python train.py --n_layer=10 --d_model=192 --n_head=6 --n_kv_head=6 --head_dim=64 --d_mlp=768 --vocab_size=1024 --activation="tanh_gelu" --norm="layernorm" --norm_place="pre" --norm_eps=1e-05 --positions="learned" --qk_norm=false --attn_scale=0.125 --bias="all" --tie_embeddings=true --parallel_block=false --init="normal" --init_std_qkv=0.023 --init_std_o=0.023 --init_std_up=0.023 --init_std_down=0.023 --optimizer="soap_variant" --lr=0.00754 --beta1=0.95 --beta2=0.95 --weight_decay=0.093 --lr_head=0.00817 --grad_clip=2.0 --warmup_steps=200 --schedule="wsd" --decay_fraction=0.833 --decay_shape="linear" --final_lr_fraction=0.05 --batch_tokens=65536 --seq_len=512 --doc_mask=false --train_tokens=204200000 --steps=3116 --dataset="wikipedia_en"
Each number is 128 + 24 x the weight over its row's rms, rounded and kept within 0 to 255. Layers, rows and columns count from 0. Numbers have three digits each. The size before them is the row's rms in percent of the matrix's.

# layer 4 attention query, 384x192, rms 0.178, rows 285-352, columns 0-95
125:146111133115113119153160126144099132153142080126148127132114087143108148097112138136135095149122152132143190109162139123144139139109113179109139114152145107177121098152167129099127085129147139112114112168117111103075130101098188123135109106104136123143179146160164126132138162129118120109
145:134138081064099134145084141152159138084110097138153120177136120118129120141102097128128126155133164132132153130144129162107126122124132132083162113143135140111156128110154160071120167133125113117131110104113106101126142154147190087091148091150125112143127129138154154130148137104139143111
128:135145135160122163100089134130134121106156140112130164116134088102103115145131158128151139161160141142150086108065112162142136149101180093120129113102122119137106132151106058112110160168121139108172120096137089134189154110101140095149158143115149144161112130127159138139130112101128132139
121:143107130128144146152115123169077119146114109132151128126115099121146147134090108107147104139155142116119156100171148116140123144118074156116139107147138168107108101130154152098107145150121143139101094188102149082114111120123190112097123093090142086125128174155143148132145155118143127131
143:092139129107117113146102114132100179148088159124144147106112141174122120115134117108105136153122127085103119097119108138122109132138115135147148119100144180131111163114115145134122094112115147134134145113141135090132107120157101172154105117149096172107103142176142098106130091093184113168
166:133150100106079127116085139121149166139126127117159137102138116155101128093130135153111128146105116113122141100112113137141144072116112157136141149096189132173185120141091122148131082132135137139145129142093170089131118107114154128097119145154086133166146134140143119146164105129115122176
141:142135119114131139084111123159109127098117081134140158129095130110123147143109143181121171167170089123150128116100113163111099142061149148162119102147157157130100153115100110127150126093132126107193122099107121186148109130104139101084137124129138137108122148142156146165118154129143130134
153:145107156127092093139130134138066170104140147146144110147121154163101110119123096165135133126079141120105109118161156149151148120108104141124122077102153109116169115130120141105103117109136135125151108132126138119140069091107154137103139088125093110090130133098151168176143151119098103109
137:140139129185093131123103100128127103150158125146161149148141119134156095100135115133169147120085140126145138107130147133152124127118070144134137137065134128094115122157109171174092108088089144162136078164096131105142140104106120139112137096148108177121134103167124174085144132082144116171
128:111145143101115139093100143153167117095140105096114139145156143129093164141173133135136174162100095106131124130073109162128130086128131121114142140086136132138140145112115111115135103089118109107181128065137144115148105146125135130099113103126119140144112113118153131154106137104153096159
157:137098117103121140114141143125108071189146130161111132111081141099103130123111152117113075168178083156130185121097159140100155161097151111138133106167159140121140127136173106122150158133122142138125160163149097150129174127074143076142152148143152120118137162134139104104165144130090127122
153:126118097109159153149107122152131137151111119141141143127104126124151119125118100111140103141123117137125149148140161132059110144131142078136149119117155162118133127112132136105124143142085118137109156135136130112075124161151108131134099086118099095117097111153098129113136109134115146158
148:127135107107138111150083108159077168064129133134138130114168092174106104134103122131129116109095141104098117092141146101115118118111098125108157119122118142133098146091087106125138124155143121118133116131105174074112099111155109192147087118102112142139135127152136126145125107104125127191
153:147168130100172178129149122114131141100108112125111124110124104125131132132124121140107118132145151141152120158146092140115133171132147131154100171132121165093160066145120146134140129115131126137091101117164157153131142120142177138081145166154107101173126128083087116147132121155160128134
149:128142127099108127141133142130113126092181116176169137155155094148117122114100106140159126106117174174133109127143153108153131109141148126123139137073113098124150111103130118138129147149109137130162109108131124109143164132100130152108180117111122085130160122104121164121110132147106128101
156:122155161139116165114182147131124167073158121124097126125168081126098130100129149139125177122096121131097138097126101132114146099140158157141132135086151122118108097112095167151152133128133149118099127099135162113108164136120120188164148122117119076112125127095116135119043161137094129139
150:111131104116134133113126122093121098117161150151116135125092137125110134119107136117099084175133112129121157087156152162122141144115128107169139131144159174138143117150148126141165122083124137177141138138112152124144153097102129140115106123152110151131098172150174105100161136131146141157
146:123102138126143169139124056121124185144133108158114160073132156116127128137097144111125118090107128143186121150150110165202104181123108131162135139135087161131105079134153156085116129136128136139125136153154148130149118182106100140107123142105091112130116125147143111129115104165157117136
162:100158146094140127084124139096151105134147127143153130123085130166124135165151148128146101142135093141132140106116113124164124099097137146107126145122079094151146113130131080103134153126148147125131155125131127152162099099102165098139131164119119124154123143124143137150151134125110086093
158:102105137105140124128130176105146100097114125106158126149165117156141165149108106078144107096121173131123158094136139080143103117109094129129117126111078087123124170136119101113096138161119146115106136163092128073174126163110161101131161123110131099106109175109140165078120166095114173130
136:108128130127102096136118100127145127109114154141176131139144141110162116145141089122152198105138093108129112117127108161167132091176120137081105181116093111112140108141126164155108172121126139098150144088135119122170107133138154117150154118118129164141140104168097161134167103123165099114
150:104136155099136134148163131077195090125166194115095125107123151151153109108153106125091099108140145149140108173109119125170132124152128116114109138169092083113200134109118128146106109091133101118142138149127124153084093137156096138120144182139104150145104120119139081123155096128127096144
150:174115116195094097131116110103087105121125157107140104126132142144142135100114144167178129111098166117125107125105137140128131118084109120141114113081126127127099128154090117111171155160120150109129123141103140118165149097165105106137175129094124140142127171112131161145131121059116153125
134:106149144142163109131175153125143102132112110117121137118108182123166112161129133130103140122129125146162140116139123080094100139120108132168113146143141145095107097152126137164148101119120143140098145167123159159160188106121099134136108136174110150095105131146106117085129160139135141127
154:144125142196139116113156116098132141134100149058113097118136117162114165139156127129105095151104143112117147104112099134166142162118118113127106134109137127143125139126123159141138099116117142149133128140116131164099145126136113077102161150181115147151110171102151153111117155082140113149
141:149117207158149105129122108168112174177116095138154108126134120153116114110143140115132110132160168099139141120147149136174100174140094130139164104114104134145104127141158121129122120135101174138095115163134110124113126127112111143152113115085126140104136147155074120107096140114138146107
147:127115098090121154151145108085135124096143129117090121131146178165112149134089132144104089117102149135150127201101132143142152146127137108156089134137101164101157147106108154153139100099141110125134137101154118142127129150120110145080130124150129146130120099073155123105115110123165142139
142:126108091110131110101132108078170179113125129112118128119118115113150139129116107148101124138101158144123135133133097110137116132126134117170118162138102106131170150081119140174158140132119093122129147118132101155127147213161113089100167195118107094166094129089117147129099136131131145084
160:123101169127130153130140153116181080160112090104156108120151157122121132124129132112097145111180145140158155137100128140159134139129124111124143136153109103149139168134153118124117116114115151145151107106110102185111166163084122109110134133163148128134142175120122128094112134124129112104
138:110131067115114134121085161116124111079132150130117122148167115105127157109151121100105116137162096164159130154097080097117139145116133140128133108165148120157191123117103123134108129144114104118148125128161098125137143100148130070099161170168132125161125125137162119144139120170151113177
135:111139130119128149123112133148168105080135112105134128164159116122144157154123106123104148141134136175111115107112097114170118108127136131046131146124149108147134141107149133087123154169120109137153102106095150117123152143119148148118121132132151085136141148108139122132102161164142142077
150:149131118099166105194129141128096114082133118136125117128110125121140169096138155120104105152121160125148174153127150160142103121100112147123201145165122098137122127115167149106160144131123149143132118100150133151084143126113149145138108129135144102169162143156144110127121131124115161124
148:116095184108137132136151125094146148055176122144092111176148137150106139116160136134128115101122143149115112164071128131128148128117178118107099108138077056133146167107118111119108108105125122107127145095175100153124124152110081141135155134145132126122145093075136147130087155154107137083
158:148047114117089116169109115149108127123139129114100119110165131082112114117116141148118138111158063118152135094136115118166125115120099183089115112160137147158132130136135140119113125141154108119156115149125167104105128129108137123113111103122132123130186130146158130137155130166139088111
163:125138143073143105149136176151188137056107104126152118140143106106147136126135103140142145117175136108136101128130105139145132101154122149092149131142135117121152077140119115089114124145135143106101121118120118097142136134190168097150150164136110131111108123149095113150160111129156147121
095:154117152142145181121096104131124082123106149104111096135141112107123159170117124130149140128143191150111138164134105130136145143143144092081157136126143146117117143115116113100099113127136126155123156159142115101149088157163164158153121149102171109112124128090131179117130150109123123128
094:113081153073138134123155146165142106140132167135144123125137144094130146152132132147108174143162104160118105099125155120126149161130146125153150122115134112078155111110121141135115146132088119143116124174128163139157168136133110100133157154107129120107164160114118123106136150117096135109
096:138139085125142099161132090150164119134106107143108141115102122111144115142154167143146119126116139134125159131120116081132136132110139179058123117142144127082090144082089114113136105110159141101132154130135143129116164090133145145156085131143168125156120130128143125150147121130139130177
096:121106148122127135112136120117104143057182195100071102113160088110094102131126154135127153131117151128103100086130108120122136164127121147142133126098126110118135108121080148132133137201076129113157125130139162125151132118122099105130156142130144111156154131117148107150144135135109095176
101:077087114128156154132136131115112106148130134147075112119129113142112103115166121145120100135086157133100144164161098099142143116138106137092091120139125093133136108144156110120115116110128113192131129179115116134113142102128100127148116125126121155141122195111125182135145115129126091186
097:104057139155157145095117143140151139106120165106140127150133137176141156159100122129110126116151154141131135131098102130123101126118118137128121147132105124091161109159098148132172131143115175100063126108128150120140118152122130137129165140184146115143115108118104089136092128084178106096
104:175125111094155137119094145143142101145143102168164148149100105142097153113140153154140109143105135115173153156154108130117132093092141118161143086095150141111156139125157148098122152133146141132131086132105154150120126077095136188145116141098154141118145146123119154163109136110139135187
095:149113134095122133101150122107171119120142117085106106120139151124133134159146140119049135130093142133151109101112100147182123103147169136115099133156110118140128174120137161138171151152122107103135115143159138158150095148157111138159094169080127091133148107128135146146128166152091105107
099:137165174139116109128112109168177152112121134151124120158157109166140100143121120126135137122125123121118133129127102162145154084122139182135161106067145092143159083098134182143122139136133142099127120109146149149115145100148120150155153122116112130092134080154111117147124112125158116125
097:141148122079126130103132118109115140087109136132175110149130137144094148131101130127151147111112142129113119107129136132149149115136142130161142133086135086101137106155108113121154127162143149142151146125146132144185122130120178135123135137100125103129139114096118185142121139141089151107
098:143137090179128143090131093163140114140129105153099112117163108103138130129128152121141142117092120134151143109116162152126174152132138085062124145155119162149089176092168128115144122107158128150148125116136110133085101146131124151135106145129102118108104150141159156109091108155179129130
098:115139148100116101157147114122137159117145091132108146113074129150128094133132115135097132116110186141099123159120120117133113106135094165152101133163095075164157136136150162151136102108121132132125146127118165123117088080104124113165122094116121169153120125139112129114095100137116109093
097:147112143160150111146160138116119137098137138150143175134127141108111166118117125109095122163117148126130125098116120121161146126124138088115108115122141150136120138134142105147164190138084069144138136118115121146178171118177175149138139096120135076069128111137117116092124146159123166118
089:114116161070165161132119151130096085127161134158092148111133160116139131090136125129108092110141161114094145088102111110126084125108116117142127096164139096136131135165165119136170132098143124119099126160147133138183104120096101151156129122114140107137112166136156153094136134115109126142
107:175141134141099121148161106140123164161152122093123144107088179112109153139106172151100170137131115106152144132159143175089127145116111142131105124152137142122133139139124164096139104112166132149142136128108153119109128145152148091122150105166104128129097102167113088147129108131151115129
096:117176130086132109141128169099076084117105087088147125120105157121090115116135147150149119131181119138122134127133132126106110132143148127157161145125160122145145125137111153133131142116102110097129094108105114158120137146141160139064123088154135104149137104172134122097108143125145122101
079:154116125141152141138087085157128159143130091109158147127123130176129141133126112133139099133153097111119117155154137197120116170130100129128123090097136128143144118108147112159117111140134126132157098111167093120105107110108142177129134094142133112121112119129123096131102080147161107127
101:122108128137131162118147106123181121155139136145083131107087160098077111148125154127117104132115106127106158118164143147101155130135193141136139118114130132156135133070128139161121139132152142114128082142130110143109114134144120121153125136132138138118181093129126106105129159144127152129
103:149127104121166105148205162137154130165107163130144136121167124140117084148135107097090114160134106103138142145131059112139121095171160108121136172179111109136119107104127156159131117102104105109163126119137119135123145143158166162122122143133107167125165092127105092128131125120105152116
101:094105119122128140131121124093139127156097127144143159149093158142138123179110126110124119167137127131098159120074116152109109145163138130063099157111099139156160116089094127123140103145169140134144150112144126140143130158127157087072130086149122129108110116108164159134133170114136138152
101:184115106194124119093129123145122108092126149122105144116148067120130121129123108101112143090122170064090096158128095120102103149130122118156136139154127151149097173096113141128102196152120128114139136091101145099132138110097100094124148147125133164153149138130121143114145138122101118157
106:125153148164136149125108106106171090133085142122085121119117119145149113168120137126157140151112120150109165135124150102125161162122171107051129148125115141095092126116111116147127122136137149135155137129144116142140141117147186139136137086131188112112123134104122135145167142096099146108
098:132118134153149137101115121131098102090132093101115092099137103101156133163100157116104125128126181117109146123131144155166131135142139097084126143098194100115154158123108138154140133115103088161101141124094131108139188122140134109142158143155143097134085123126135113126099104142149102121
101:140080137091122117133108147106193128126107164113130103158124135162118165135107120112094118152123088090150138117098124155134133123140128154094147166122152106120159137120103143126151153164137155080148115113138100122116113115090191134161151159135179069169123155109123126194139146095077121090
090:103185130129177110137147138107088089109101102096153138159118090140133127126167092126152123136119133136122093136159112101151103155125135129113103146105116138150081126157105129126153114126126135108120152105161106141131163155134152149092090137149120106127130106099092136121102138121117128096
101:160161130099098205147123135125096115145154102116122132119126159136094090059133126143135123151149158132155131180133131119108124116121123111141107146138076169105151144134191075141099133120122118138140146128114124150118100114160103110104137122140145110144159184138071097128134124137146148113
100:122124115130107146121135147159123114115109099109087113130139104079123099168128156091121147114118120136112108156105081128108159166138108098103144095112204166136143129129128103126104123120110124125136134107122166105177161135142125138067085135133119175102106098118149103103141135146147133165
100:123126149105146073164117182136114145151119185144153154099092188112137147142145111114120172129111133117116147166135147144104110068120131133178176141166138136130119147126147148145123110163103120147108121112088152104132106169161124115160112110130144103100122123123094137113094128115153159107
100:109158090126106143149112127140135138119143104177122114123155094134111140148119128117116135113120163131113169082135128078145107111146090139092140163147169119152093101132160123130131152115129106107093086134099108145122147144076154221148135142153142120129145107133142128115134108194122146118
091:086148105142101123131144126138180125107083161135174163120112061131169105132155117106157152155152064122106112132123183092126123088140162115112132134127133142123126097113120166122099182140125088131109128129112161142113149144135146127100142163114139131141145120105128145160154117138112173106
105:168186123120128124140139130105159133090104148106138131101126134122115138120132146142138167142106161155125156149113139094121095110118104125135177142128115114138083154150119095138202115148078122112125144104115151102122137137153132180117110102138154121110098142121153184121141160119133148163
095:131130123107172127084143155104110084142139103091128074120106128101090101132151152118109129108094118142124132104125155149139112158146157128088115123135140106132124161134139143121149096131136168177109106103101155126139113105143108112116114161163140104116107144119141183168078110135134152172
101:089175106117141135120118135154138128137145087148113135139110129120093098133129152110097095157141136133140162081097121134088100131112155114122181124115091128148140158065094156091137109136151101084133135136094146150103138127118142172167092134124168094173177102154139140155130122142174128122